Each number is 128 + 24 x the weight over its row's rms, rounded and kept within 0 to 255. Layers, rows and columns count from 0. Numbers have three digits each. The size before them is the row's rms in percent of the matrix's.

# layer 3 MLP down (transposed), 320x64, rms 0.18, rows 51-122, columns 0-63
100:125175111138129145104114117109153116087123102089080127099196157142108111121151140138127108115139143101115134142107129114130111169155137132131149129129140119107139126144111138207183126102106134
095:136131119122142172171119105135144118131120113101116136141113140111180110087148140115130120130100134102105125107133115123163105100101090147121137140115123138157113139135141057160160073133190111
106:128155111162151087128117122172153150116201109158145129140106130139143147139129136133120134099136152158121121150135187156154135113140117139112105124100114120138145137146098077169124145130143188
098:154122135114166145153152093117151112137133167122110098153124140137146144142135142108118153141146118186093129120199140104124121153113082137087095084152108133146121111147137122107108117131129074
106:098104134135146081141139124156119114163124143140107144132173124119173095153180115128119080142107107125100166132140109145100109119157126155153096138132130134147167118080150167147131171109133147
102:155137148123141094113151073105095150106139159143136123105110129184129148104116171112137142151085149121120137156132134119152139127110141167127097096124096070143144146164134123126135111093080135
099:098117130127132125109110119145102131117111101119114143133101106157199145139092097119118131141156123146133140107111129154081145129138116141145086124159109170121138171141130162097116162183102079
098:109144131085144133096142096138110135112144091121139134151148078114098123128138069146092113095081121131114146118118093143064155142107113133142115127121113106144168161140104144110150152140161147
096:149106105102129096155091113095178140117115154136141136128154137130094136076123079120144152139145103115141129071116126141171096146116149103140144125173141126137151118184113110136123118142109162
103:140123140174106101187138163148128152137106104157124106147166117152121093107121105135112097163134153144115124134132117153192086127139119135128135103114109112143112101122157154188105105142141148
107:105145148172132122152086082145149120131123137136115137111107133109128120100136127050134133115112125054167109139135121128116124121113101117142151110129155069120157118114092089119143101120144138
098:118103109165140112121131129094138169162122108141132107161117163084133127147115130118091131116080172123156159109154138109140121093141126136130125168138099184147174149130096138119157099117099100
099:118100110110122157171139102123107140107118144123125162142093124117111094142183138137147091186115153148123140118137139094124087130155127120156121103153148087128121100092142144085147131145151078
106:130138149100163122096136103097147166114192106114133140178099113126143144115152117143124082074131113135116170114100100130114114156104130131158105132133130171133142136092100129148139117092101151
093:157129120123112115128100135108128122123110112124159140112142100109146161151111090144096115164124117099063169127126184111139131126140157112153137088112156136136127152110167128155087137149192127
115:146121109157109184083117147148132099137117140138121084155132128143162089133146114147149116204091130140124145147104141134137152130153154115130114119115168190108098139111127136160119134127153116
090:111130123123115097111082129121112103105128108129121145154078159144121116092135088135144110121079110181121147140121137117124167153161094129089119125142173099176126142147105140126113114127183144
104:144118097123154155140165142147087125095061110134114141135124144145165095140146168144117099154140130107167125145140145122116152141182168122109164123101126139134102144137143107165178137119122144
096:130116131077116127161115122076140123149180144120132137102123159103141119128179103131137102172148104139151146142145152146131118077186090097170123115137151119096127133106128159117106139126125137
093:101108110144109149185104157156093144134173152114107136113135114137159129083127140159101121125139124148106103105114128182134146100162099104119096155139163118157142102132119144098124085120096147
106:141079120149160095096143095122171117130145129095143155136158144111139127116092168106158134133106096157133137106111127118113149112151120100133181092113148140122126113111162121159124109117199114
103:125122150160126112114122116165159145142113099152144115159125078141131105114098125133074116097135098152171116144145106108138148083142085133141097142115156086084109132141116081149157127153132125
091:110091139114081150135129050127127087129139093136096111136161134153100153119140119089148126117130120113135087163141107107119116152096129131187123133112147093132157146133136116111123126164133089
108:090076148140137126133115097141059107122165135098093146134134127177124117120131160110148128160122167114107123108162169148150112142093114113128118115148147140151122127155144137091153157171140120
094:164115150122083099181139118124109095120158132116132170103140151125138144100168127144145087109196118120149140155135105118099147146142141154163122074118121107136115144142149130133104120159124094
090:093099133152133101099105116121136146112139074142135124120207119166153111122090115132108162118144100098123091083115160140114129134169123098136127141130104137107141140152157125154169103141134121
092:132150140123104137112132141137129133122131084142086163110114150098112135152074107131129161092070112141160157149116097088143137108126160111108106173129149123123121140092099179112154138160119123
110:097130118099117108103157127143124123077069129152138160156110087145167199143169120146116150132095107165132137152153172122136122117137133112118130138123114166114150123129120140090132145128106147
115:130145184109128111147138156083127137114101131122149139137098135153099122125168119126081123127166097146134139139158135122083095126144126103157137083148160099136152091122145193116136159127108111
084:130116093129119121133127124065143105103114128160110156083107108097165123132120118113116163125103130139136141127124134063118163119142083111133107128128122126138092168176128118096177154097109141
094:139135107131084133130139141105133088135165117133113110153120113127126122175112153177145124113119074148090096204094124133127135162138129123132125111134159086104135137107150080133135101140105142
105:143144102124110110074136119151134138126111153106176092147122112164136117140141180143156131135138110123086086128125105085164107170149118092130126138169109139110120135133121128120193160125126108
106:145164152113152129078133157147114099114108139136120115162140154109153117144178110105102098139084142170111111131113123139133103118105080146166112171138119130151115167126140156095150107141172127
099:154116121165156102155105121128146081143126130144137129107142094122126130142128135146133099169154104101131105102100112119119135182137135212107096159080099107118146162138138150144108133124116113
099:107102120157144132126145146146161150163072155128178119154141130134100111144113141093141135103182105130117093132134138132145144152109129117111095063075130121092143124128131139121123127178114148
105:166109119156135108154149140140146106147140078137115145143122092163109127119111139161137128099134086155135134127128133069142138174096156146095115141099090116124153134119081129114177128084112130
098:138131155124138154157134123137143182172125170166118133150152080106143131133098078098149160134139165156119120130138123110098133088104162147116085117139158126132166148141132138084100121127133147
100:142093151134099095135096188140135133113123175140119131134110145136113092152163146092137077150115112169100133140120122114102119125123121170147166099136129137136136138117124118164101112097094074
114:127134126153138131176124085130125088140126145113110121105091154148105095108102148117106097127130132129102082118108129181156172128098115116147144110123147138127096111072117105158096105177114136
093:146121150110094099133154151149122126147115113117134103151133161094158164126108081143127091181113121108162140133112159154199122142111105148117144145133113121130127077111138093093163145124125134
107:156096158125152107069129111117163079131155142106145164118158130082132135119107158121099142145090158149126112094119128121127118083142124151113143081142118168149133145161164116139121103108146119
094:131112133143070153113148133171126134103118141146140154140143183101091159102120137127132094133144103176164158127111099109098112117148103124150140098151146150101153093142132147110086132144087126
104:124104091147114108118150114115114093102130119163074108106112146109123108112087141114121108077154118085155160138134094119140131130140100148072147126157163138123095110097149175122126104123106122
103:105130124151117118132101168099131146082153207131105149141106117126160105135124139114159134127145136100125116158102162124096101091173099150132106106138162181124132134103128127097128128131158138
100:126172140105142115105133140136157130138132129120110150144127133138136119078149147115165154116152121121117147129100137142122138114095156143139079125127143123134127170119156133156098079142173221
107:154096147172112127143158147146111142136113111132123127128123112106134165151095147125130145096122184128148105131156121150166104109144105162119151116130062103137135142079076121127170124136130094
100:115162105130164121117132128125149142160137147115093120139117133117124155192107101127157128132118107121113107141082124139116152168136117207101145154140080130091139135155134130134159152166152110
093:144136108143134144115155153113127093133117127179109104122099126150122077130110132102151064136148140096171126128141108162167123128162177076084109155116090141119125108144144133130134145114133115
096:083146145105166118111158107128111075156158129101098133135081177134105084097123126108114115142100129147129162158123119130138109136141155124137122129112124145108126189081130127148136094132118167
098:160138123116128116084162123126103092123148087111082148129091154100134145152125135156136113187123084152142138125138132142118129151153102144092133102099138134159096075104136143161156157136116115
093:103118117109098111179136199140124135110093133162125145141117141147159097146140127161161127142156152153146117155140139141126115150128177138151119146110116148143088114126101096083148126092103094
109:127104129176167154114133101136128144146156117131161114178086124132155131113120149134144078143115111127128151166156089131132117128147152115139118084116116137081096110151157156092158152104102097
102:088111117137137123133127120117133124135110117119108147116160108128107133067076126140144133143165136172146185141086106155115101121138125145109082156090138155112168111171133119132115125079119135
123:133123119134099160131142175104185083095109119121117112100135089128114126118098106133126139122117149105151136116134093116116150167130129153137158098094143180146153096111091094174097116112136126
100:113107137166137139133114108120089135158105125113131098110131123136115074129140142112139125088127119127110083098169141074159126122132157106131144129073132137140128093144156090125155177077127117
103:178168149098167165093165099142147131128101090135125110114130132114141145108123158133136083111107126102134114157141142115135152200115138130115103152147114096178139122139127155131100103154130135
091:141099136121098093106103136108127095112143127090164088161159084142135167128141096146107103146122092117114131131138116099095131108131089126155119108144131105098119089147083149144127127095074121
097:099101126115124084168154103151086120112111131109134100161139140152132131097162162097138159124149129124149163138105126106085126103125134176140121127079144117124119133133100075131181152110116147
097:102108131163151128144137129133082110137136141129119128138106096119150176155136121135127183139126141118123085141138142151131152076169124148144075117122106126076111130166113083128130149130139074
103:101128155130083135137147122107114148108131078135087129100102105159101169113103111124124110107109151151136149105102101159147119121179091176163080111115100153121133133128112156151144147148126123
106:112125093121098143128105157102144106136111127108134104151121191123124119156156111116174167112141138144105089143153123148139119143138099121093125108116106123164098129081152119086120187155137100
102:125132141127132142154123137093118071132159139099088111074105117142118119162112157121149129147108124107174071150130120167089146096119102101147139086127151090139135161131153126128114111131107149
095:129100150095157142133148121137121117088135135109141124126123097118145163157102122139167137119150165147150127076143141089143113140132122124088125135172128138183088101146092129070126090145140154
104:139126107132086142110100142124136150099126113160143168145128138115126153105108146122135150117126138074153138146151164100146141185120139113142198162152163150152113088102113145092119111151117112
098:118158098130108135141139058141132129128075092145118111076140103168111103127124139122098111122122148116154128101135121134132153129100151123116179134097094123120114124164098088103121181130148127
106:162138135142115125176117133131106089130153126110109177137132140109154141115158104107096184131143094098109115090116159150099153134127157153172139111170114139147115120093128095142111153157097148
104:133068170128110142138116098134130134158101149173131100129148134110150105165108142137118119145099114135154119102104091114129171122077096131142156101120132117162109148073117143115076144127130134
106:105115102175081144104146136134137137117121094150106080118107135160138132138138110118117146141123138118121172134134145123137070138112071096125132122101108098138112133136129095200127116119082115
105:128145092127151129148171166108111139132104183102144094114109147157098133178156136166127126133154120145124131132133130090153132149142107135136147087122075127133138161072134160152103128117102149
088:147158133123108140142131151132124158136112125180143148163124137144069127117126103091093137124149140063138127098149186155077154126136093124133124108161135158107125154142120119137123108108161111
100:061116138129095147149126093126116158129117114084138106132139102145127159147150092131110074145125129124131113147133122104152136100132125126064141163129170132122126119175163145133129169135099095
103:122075107130115161125137115127115097117124147105149131129153162137102107103097133124168142097110143135117068137108115098151149131111111148137179097084137054129114144144129107135116108093130131
# layer 3 MLP gate, 320x64, rms 0.291, rows 52-122, columns 0-63
102:125159164121167091149136159146158108172110118144067135159091148142079138105140145134127125121104139154157161128124148145122144125148124102164126127082153137117141167160101150117138155106147143
105:111116136075127106143153098103139146127151113138179088141130133151106129112109172151145089136146123121126129104081100111112144140143109154137120132088103171109122127188157169140137143151125097
102:130152134099118130144168165134125147120131154092157078164104096144108104144147154112160162090129153137073124125161132153148135128133086127117093111135115106138104155174152129138105146111111091
105:133134093111115128110144051148128149119141094143142129092088117129132138105104123140134140114127145135101090160119154123198168152131125129105152124130147159106097121134107113103093091110099103
102:130100128108142146130123142135122139147168134162135113113160117180099104155143133125110120139104159097103163102181109097147148142137104140160126103137079148147096159101148110119116118114072167
089:079118123142140153111116128121083116143137128122126185131126128142145138190148146124106113074161086185151113092126128150125153150095112127116124097148109109105138157147129172121115147103133128
099:140146156154129142165154134120142157120114147136118106130090117132118122110122107074099170095087139142136124106138060136086109114144144144125090123106106114116168107134156185137097104135119120
100:136167121142109168114105164196111137139080093146082135122142107093122115122127118114120129114160119139146137102146139139183115135149093111109144131073130142165107111125095153145150141138107133
102:117142074093136080109116104108162138186155135139152124116096119149137135123151135070112127117124139119155142125134132099131110130176153127149085139145154111136141122150166129129089075141122111
097:140115111109106110114166176074137114120144081113155118115145109120123138127145149154150114128161086168112088119096115102106155160128122140116112146137090162122123103152151155129092093165100118
099:134136145139140134116087151139153155160122148127129140098163105102144129104111146111095146127096146161143129141125098115092130120125146150118160155086160115134162138157156117158048090166127121
098:108149144127106131141111107120109150121114107129090110133158114112125155159106079178110151134147074128138143135155130154129178169127147152118100146098115136139068164128117167133137163123153106
100:127161122080089167121168131162123116147122059121138134153115125117125115118159137112143127114150104117164115105152125120164133155113114158080107122104109114145084136169126093095140152110104141
106:156158161155146115128127149139178087137125139113136098116132134124101139129125083152113126150125117130094104136131124146096141095182143086086150139130158122113091150164179142138129082115123160
101:128097133139130110134132129204123140150146142124111112128134155145145110090095150124106190145149199147140112136117131173134151139141139122110146158100152151172114118122107145096107126138142155
095:124117145107129122178148142145100097103092098123141160145117129138112160122166106182104167119169131143123124125133149106148153125178125125133116109104078120103157179122097154145142124167142123
105:128150120118079112117141108119127115181171129167142144148117106147086155123128141110144145118141139121161121130099108061137092126115094117156134142150075109122164121139122144089139158108132089
096:138122142095160143102122139136134141095143135102110107141131100165173114136143111154137164164063103148123126125134144105093152160162151116154133106167101156142082122173131091115126124136130100
109:124124106098128124154115130195174156138118119138136144085117129098084097070125140107138145139199132142123120128136107123107111155112165103088147123144164111136112112146151135116121144128157117
107:112115197114101134122106130152102120142164106141167151150152141065153134139125154149110132111153128093115123132178113135118090167107122111157095128124150149117087136149109128124159099112144113
102:138121083145128148096144053125135089154129101157162126140124097116151124096078108164092159128131137138133125123154096111104106136149136099126116180089135119092139102107122129129134111137115104
105:119138136133111119158133112132113112101129102162142168128091174116120119137117146127110135163118149093105063132155109153099095130120131112174158115149162124076125101152120114120151101133177098
106:103113109096164128151115099155139156153116123160115108143126100139153073121071150152143132154080154162116148112109102149139105151080139136099114176140127140090145132153148148122108126121112119
099:111151147106146173131144127157136117115120141090117156137157139138111152155145054148141176125159139119151139110162129084097142126141124129144106068161125129121103161137119105143101113105122094
099:108106138148110142116111150148135115102122105089118110139168091113157144130142151116143083111080116151124161152133098144092109167132086094125096163104113135141164097134156129138096091122105096
097:111075114096118112119089098121135112118115129162160163109130139114165139130099119143145148126137174126081100145105105157146168142153120144111103154146162179146125141120113152126114119162177135
110:167068105140140126128128111135148114095183167123123136108137167136157126121113151127113140152167160099127080117139093128122170137146121094145137109108102086140151106164117124122119080128119136
106:122125120132145106172131132148152118148105126118133142134118096128117097134164117112161175139157152174152135124153117129119129140080137167176146110135127190129083129096126135171117119103130077
093:108075124100087122113132123144148098134123126158139152179136115113119150114116077131102102143144132141159114141145105076129148116129135091107152166119100103160107110151111103129173112139175147
100:181120097136101145131127114091145137133155096159099144140142114149160116119090169107143097112109127158153079153112103112156174119105130108130148124101143081125107104149117114100131091136136165
102:133144090135125100124149144137144158128123094102109128105098145151138125114165137134130138105091166109095126146072091143160132189173123137118117123164085107140179121135133166118119148137113115
110:155131144121127148143138137116120095119125137187132118168123136104138117154158063103119081112144130126170094125147107100131110171156132126105151160113133105092092182134106130101141130141149150
108:152136120159112121108136125117148101168101078155144081118123070150140106108143162135127119149124146175125143164159110098143073122113124121118139134107158076127108114118165116147152106126110119
097:121119148170091135133139137153090170119131087167150138109136123143151153108109125104125120118101135074165179147102149139174151119135129087096117125144141123176085125130121119126118093136133157
103:130097173125118118162092150118146103146138180124128118106139108100131089107137114089123152110091150128141114105117111152079149150125142067145144137132132112117151167119125149154097165099089125
107:121138104108133108080126147158142108153154134102133145107146133116112100115186171131119177140125126125093102089127083130091141133094094148165123141094146089136163121163094136133106111133124132
108:131114144184146178170156124145157126128160130121141173137128132091139159137136121160146133121122132158162143142115184116143118147141149100142142106094171113170129135129153139104128079142127093
102:182155111068089117135150095111123091152142115128134151126123076170099099158166160124091095145122125139163165099141111137160132127117135154113135121133112128108112153124154138101130152130107132
102:115148125134127106098114127142127104173118082163137193136126102116106110111149117109156139169124131131119107150107187100168125137149125082122162113103153148137088138103131102093142114154139122
115:136108146178167129154116148141156098157111147147134177118143130140135138162064122177134130154123150170126117132129116136163149122115124154102105119146150159118134138106122141106054131134117103
089:112087118144138152146143132114087108144108147131084117124184141133150122132146109123110141174105133170169151161105114108099107139133089116153127125149112098117146170125160151160172125143130168
107:180171132095113132156125129124137124153147118102144098156168113178126133152176093137135117171096123142111109111114083118132121138159152111169139143122162153142144126086128146124128093154100113
094:181124130126123124129129137139102117177111111119095095126121095165127136115131146192086118102100131147094166080138100143092149141090126109163142117129133144135159176111127160125123150120134120
095:118090146149097162130134186126124143133159132131129098138165161115156147175134109144110139171084142132164138067110125160149141130122142162138155126129114111126132126156092101110111163118109098
112:143124147124148133140137150134095133160160071171130102164092143105125118089164126091138155162104174108123111091140143094138116151153130145133138161107140109149096149094144153155119116163142136
098:152087119124135132107136144116137127105143139110142163136101139164131142083158126110132164115118148117090128163173112140139079098131159068118148103100096123104156150155153117128102128128144076
106:104143102147153127118085163161077147137133122115150110121110122187101133156143127091090144110083122150111157150116142080121115161113110152141127121146162154119098157116114137150136105112110089
096:129108101095123146119161091113125118126135142104120141135100121123155109130144136100107185100150136171148099120145154105114171087146176073178116127176139123153110150137142137094123117129125128
110:087128119106107150111143157125099099133132126133120130152082158116141124134135195105164151108121118183143149147169099138099146134131141112114112147107169145145132100159108114127101104127127066
090:116125143165154091123124155156123164126123101078132151132144109157104173135117118160113175127084116168092145132147139143157117131168103134155130121098118143153157138132129135148105174101117170
110:134139096101142124136167137121154169112128098123159130148119119112130066145107126161112119105115087185112112165163143111146159138152149092105112149143134134147140111126132200131123141156142139
097:113103098139098135162160092155116111134110137102120158127105149108122139138116118093103112089164133118112114120126124200154125155109105100119178162083163084130143110154137158131133148133132136
100:131119135127155149071129124121128144126083119164140112136176082152119116125126090108130108145121123099136122140164095132112140168123136121130099203122147151173124123173160159154127121117141115
097:127151122151097128158095129129118155118125109136108140116176146106125110144144101183090153091108173159141130147109108104110137120121127159146119110081153067137089097135085127147135139151113130
100:114102109139122105131157140131139093137123120143164112139145092098152151124200137131155107105157159116134146104127100112092153173149134109149117125105120140128125102103165145133164105188123167
098:117104136121144092139109169117095180131128133149142147159152144127161156146169115109121174090139125135092142072114132123092108112113105149122109144124097127136136122150154151124148137122152058
097:118105112119128091147142116143115129073146076149113106142165125152100171121131141106136162124149164123120144121094136115115143089153113145123129107116150120101100118159133083126193085139098142
092:132110145123090101121095092131142115109103106173146098112130164111112100134123129124093080109151127099159124126160103147098159157139106069073123126135154133159126095148129125135122108138120169
106:183166113156138207148080155116126107110147103168111118168111124130134152116119097143148114117114149144153097138125125102100108150123103128095141110137137124155096086127129152098106138137119137
098:155116165157122107140076128122092131157114087127111115131087131147110101152150120116185145135107145137068104148140094172113117144121131110135130108155099124164110116113184122135149128112145115
100:113114158146127139092144155097154117149141108161126144200103090159172114107127131136084133114102115121142148107175106149099128155113104152160157121109145104126128088134101130126120116158161120
093:144149159139150155118125158163147098107145076117142165171102105113118132125133111164129157153103129134087096123125104098121143130109121075130131135091116133161162084138091150118117154155160139
096:159108117181105133129134087100123110149120151140098145114132130126173144093137155151157091132103138119130167124114065120116120150118112143136169096164096167139089089125128121152104106130114131
113:158125162116114127072083114141113130099095133124119111140126123113131137133115096155058101130124129125168146115166126076125163160152110103141090119125101138088124125154092113123111167120129134
097:143154103155101130168140138136174072110137128123118150090115102119126114147134127152122157120090122154156116100103125106111140092155074124078153141095150151127131168149150124132110114166140098
105:153121168109134181142129130106131109213083143135148161131134125119125173145097096123106101156110149117100123097126077116127139114152167092114121117114124131131121137151112128135113135117152163
103:105132146144097104123136090139112096117079096129128122087161165097116137093144073185093111120140125132145128164130125105122165142167113166122146175117123145118117144119150131124113111104119153
104:145132107143109141154152130156125105118071134080104076101156134164090149136124117157134120126074129124115157105106133132151120166134099138151125092096113155162132172111130138169137133125114154
098:140161122107099107095149159090142124115169146147103136105095142093157124100142147135129169112096097147162129106113150134145108153164144106126142145107157104131086110134108175109097164151157120
108:133190123109131119196131143130168166160122127122119164149084166147124134136113121150088120121136151126124134096126108180120119137135131154159138123085154135101115163131089138101098112130112130
107:107116144132138108178164133160140165173131143179180141150116096159130125118135083108096156135139126136156139098138129146129110141105138154138176124133121077112092103129095116120100131146149126
# layer 3 MLP up, 320x64, rms 0.262, rows 52-122, columns 0-63
097:164127137136155165149178106114136139135132147154119161129145157123093137106119073121138109158129134144127146109140145089142102124132144126120129113073108166164118117119100173164063145125135140
099:105089131116158111138121140148144142101129128082128132128138134117099139134144152146109114104156082179129138123120127098139152125113154188130122071117136096118136102205129157138115150128158141
101:122121107114163106089151141094141135148109148135106143125089114125123193100062122179138105138109146177130122153138165151142138142124112122137104140135156130105125103123103144150117139162163095
112:082094172139120115102117122156103096137093152109135111129120112149149130134119067096080129119094122178168118128133126134132079131118143113177103109135101147144140145122120141116141165107105152
104:167119146113101094122120174119130127130127106136170092135126097090131121095170141148124152129117103115124121193137110160124129101110179133078146134116117123137133089167097092126113099136138110
098:136127121136140113165134123125136083079144107122120120142112201155154075092166118131142160146114125093140108119154142096159119134145126161170146123086150130171140110136137141138119133108096128
099:112071147143117119114165119142123134126103111127160125125180128183111143156158139105099125132128119106109144114126132087142096086106114150126116147113050168126135140120118145132157105133103093
094:121157113128115153100121109093101156118078095175117123128121196124131089112125111112108134143188088111132144095116104112135118106123076143106133114143143107112124105132104125099138102130122094
101:160156112087173117093137128140143132150135136127112168093107132105117192141109106128167138142133123116103104136087107111129149098113163105155113120146147108082142150125087133091171115109128120
097:128120122099111138112204178110145133136123093094128116145113099109098123128108136151138096095132098134087137084137116127139106159130113118120157182117082143137121140131154138150122096161093128
096:162078130132151096119157148134156109086128099122134142132082095177136114121144128132115110145152119149159137134163155114128106121145138094092132071141119093142139141147095107081153149119158135
105:114149113098169136108100103117111101127124138164127125099109132150150144134121119103156140111127124140133163092131126085073167126116108134098166169132112144086154119132157105114124075109131074
102:136140129090130169097163116115106120163158115140125131130121099098121147107131116127142129081160126107155156083163129124136131157104103133119130117101088097133083117134110101067160120111078138
097:187154137089118137136135101096141149143153128123116141122118133108165080161112143154165106134117121135122134125128130138154179139127141115084141134118115113105095136109138108041112123145164116
108:171088139137163096136123146135159155141106134111101159102153124100101151113143120139120115162074162132126156148074101160125141116120152158147112130126164132147127113130091117131113110166128182
097:093110103166151115089130128131159146100137111180095159120129145150131087101133147083098118159088112139137165151160109122136135121087131120131144161160134144134111102129120102125111142146188126
099:141083118167121110134110112119137127130159127065124058147152141140159146133109112166154162144116138141112124121111129097126131134132142151149115133126166094147158128165108137086103098166090121
101:154163133124126110135132159173116142123116180152122120117103105116165129144104135111128200136139127155095105112113131122139110129142137150079122129151111139107155131134121159103184109175081137
092:118152114121112154157116139122175145096125121115115108109101135133071161120097097167159101153121121125121147142147103098140146123138139110118145108069120111113144108108115118125136156137138042
102:160116121125086132135128150129111147133193122119110124113130114128120101131142143098086092142104079121126109149131142117129149156138123058148116110091163087146134103140151103147125148097098169
099:121146158120162116157152137135133095122112116106142157098109120122135113115173119148128156164106147128138104139172123131140095153150192156092150095109129153172158126089101162116108130162117147
086:102156110129107158107142132149132133155123120153087138154160122158149127128130100125141144169184157113168137078090135118120110132100112125155147177155093106116093106141147106139154124125117174
108:103120147123144136120107078156131087154081116122107092152139090116126137154088127104106113153099109134151098100098116111167133133121117095128101134138138186118162131145144139164157096132104095
096:137126129148130159137098127138112094104138089150159130098111113115167119097173197133105133123138188164088087139152131114123096149144134158106148127129133172156136114116157127109121123131142143
100:157135111140153159104126130123105095116169174131148130182143156132154178172148131122163120123126129121144150149104115155088143124134133146156139078145112125134118165140118106113157144089100172
097:151145124128111122110174104128103115107117114153102124163088145131163122123108074124088150104119115106194166071154116121123114111142158125129099130110086111135139120098136129098127152120158142
111:120145125096128096110159143126132157104099119162142141115121131105074155133118092137113151079152105170152143161155156151123114086140130101169086162117160162119112161115115141137139151120155121
106:129153128089128144101132130091094112133151087125112110141116118133146131149136149103129154113139118105099088140158158093101137111182154128089143162144108067105115116139170165117163106112138142
085:163095098078126110124135148116092138101138136118090113127100161098123123147146127099159174140074108151155139119128184117111108132102142120117102124137151155097110146107137147070122111149111131
094:110115131122164103135150085147106113135114146112136101065125097134072125089164130158132163127191158132138132130105140169134132127134128141147106120152144122110094094118098147134139112124090096
114:165087103077122088108089092111122132159117125151175123146118097125112143149154141099137105149122097097118140153120123074138137099096151123093111114164137115128117111149119137094164155127152130
102:159141165109125122137126110132132111189107133144131128088126122102107109111108142143129131117147178112141107147159081124154119116109154082070117093111138149113182138087124112121162156118133135
101:118163139122176133153108134127160141121104138136137134123132138139135137177125103078142143156153126144110075119093092124149146099135107126127138079213146149109116132112114141164129133144124100
097:089124090117122099071088093087127069080161146114122137161118128147132115172136098131126149163144126140145173128112123095123094150139115106146145132097130126128155136133131122134110163108139119
103:112095130135102134088138150098120126122135127131118094138121123137078154095081105159109106119117132120105120145171127154138139160132099107123175089161140140187129113113119118156131147088134182
110:134100104093100104094153120125115125147114170158134142142131118103092066137149136059139127120130080128113140112113141155127090116114136081127081120144129105106117126109155135121124145107098161
111:128146079114124124113122144155125115106124130073132123096141135142066097090101203110107133108151136102097138139138118151135128131142122135143149149123175137155152114134127135181120109129082132
114:170135119149140139164163083145119088112149146116123131093090132147108101104119196118121129158125147116078089135128139163116150124096115105151162115143124126121114164091146144141118113124108163
091:107110134131114087148099150135123147099109132152154095146144159144142127111126129114142132199141108121134135115108129160144105086105139144125152095105155141148092058142151169122139134133176112
105:142124118096107113120146123154111109119112146062154115140124162147131129166127187109102130094176137154126145163104133131102138148096151109108128113133136110110171141139099151136171125135172164
093:153103117085117122119163147118117115127125154136155116113143093094111105084154121133141097164120116124148120159168153119092094102145122111080087143137102118129079093176114158121139136100144131
100:123142154148090101152121117115071112164174155150172112153126132110144126156115159081119101138129138150112145090142138151063138120136125132155098097121121114138100090127129120146148108130091147
107:161131137101121134100125117106139150120150179120121103133165109129147108140121165143183136096151095192126152102104118108092139118117102131133111138098167146123162116117175158138127109133141084
106:140107152147152144124144152151119146106156162138139156129139143099143110139149122167101179159084121116120141098179143169130150112129143099106145118144107164170154119131097139120096172121164156
102:167175152136133157115151147148094138161121116152127111120095113152115135146161121119136134140104170097159127093135111164158097125180116110071112129156094124132165115120095140147132112143137091
091:118119134158156177124124145056126138119147151131145133129155159119112125123115111121151060161135126110144146112083151169147165122126128122095145154094140145120130105126164150112156113089099118
095:115091105120124138131091115145108145080131123087134117114181137159111129177132145123083114123130133121099140137128127091110165125141091150146105062148155125122100132125098110129124067130115130
098:128144102137133087168074111140121125126123093135125096154172129123156126110115177116128144086166137139127091126117113107153134135097140176155196105132106127106121128160141121108140143112128094
105:183140136116097131147098106094174126171136096115157149110145118125123161143122095141149084118135144085138116114146145182169117150120169135123090113140150143106148155126117124166098134130136119
090:105150160121151140109097096140180126167159123144095161146152094133114104123098137106128147130114157086062121124120090143093117075112120077104133119147129122131149133150141142128121123154115130
102:152155104122157116150121096090150099158110164146113126123132093152188143129145115120169155144134115092112149117141089086118137150083104156120115142109106107160135129147138090094148159113147144
103:146107128115131118163150119134128094144112141131135117142108122077115158140114094129140172107174104101113082086139125124149128103129131145116175110082095071112140116144180123170140137136131122
128:112103156147132176123178158101144122093149105112091135156125156112090104106126131169104121084136120124144103126150143126118159152186125151175143107098114129164107118117105120106104108131112118
105:095162157097166145152061111148147119107113104112130108156155114106111111113117114127099129102127152117155126112135068141103116141067131180112121106107137147139124126133125105136126122088128093
101:158120155179127151144161125104145161141101119135153176147116121088144109137149148156154133097107154125146125143152115134146123080142148139119113096116095158183078108093116148158117139140132142
094:112160137139117133132104090131103138135095107135131115128140100157099098097138151130145147115128160145111122121104125118103151147142094164127124174083161139111158116101152140116111106085114214
092:130125151096081113167143101125091126123124093129114138124127135126133120154077109114106105132139147149087062093125099112148097120157124113145108163135081115119113145138163137150167118089129102
099:143090153101125107159166116079103146122142184156115144120121160138153157141112092133121090128116102116183142115127142155124155094134145139151104126116091094121123145120143123080118144108108088
108:117161170129145188123137141108137126143162117120070154173131144116131138103120119172118135097101133139136166096129123130085132130119121167151129138138113117121123063147144147153113091143132089
101:109069125123123172139136105096146105124122137163151135132113163122109157115089147160149099115133136143147145153100149115117146127123166150106123141111099131158077164102113120078119110077146112
095:141110088127108118125147122125105101113117123088171083146117106154147132143113167125086121105130145157111149124125116146146126135142112160186139138171124191127120130081145137111149172133097110
093:134100139111106134143158147135072119085100097118161131169136128097129131119110133081112126144146149134112104129147125103166087100131129124125092126147168143163129107131134155162097127109193105
101:114186139130140122154106120174089124152150135126117095136165167128126146146129167133139163099127146065146126145112138164145153128161134161135118094113135170138136122150171129136156132109166139
108:154140144140130180091145196130158133116150158125139083128140107140084140128151148174082110141133112120136146126135105127086149111115090122104121159134103090127166088145135118128135130099133126
106:160126108117140144148122122120084103110192129137126175094121121121118120158129105128152135155143119120137128074075143122114148131149147140125167148173107148168093149124114170089125122130098112
095:187152132129132138127122136166116115123186099117125140123148118143147162149161176125085085116104126140129121112132085098150139114148157129179127121158101143125131144103145137123180120150144094
100:161099068158175106149097145158141117147117102105137131128162137123139123122165128087093165137113114132116149184120153133126155112148131138119173125111126148184151135147135100100131148107117117
102:110120135109142132111182102125127112069173125135167158150110134127102093121088127147102126147114137114137170154127147110105174080141173087121118143131151116132154145139140136090133092120116136
094:120143117156128100102127137168098138117105112119085119144105164108164116124130133144132146084129120143103112068158112133137152118148102129137097149129153078174141094140142169131145147178127162
101:159116110130134124080141155116092110111098170102080130168121167136143136102114120161161145119095110141129159091179131140134117153120141162145110122139114126104110151123105133102115119148187157
100:128144113171159122104075112149140115082168099101134170122106136135152132144128161134107123148173138132160109116109132133104141125138130165164096136129160177100144144143109142129149101109120076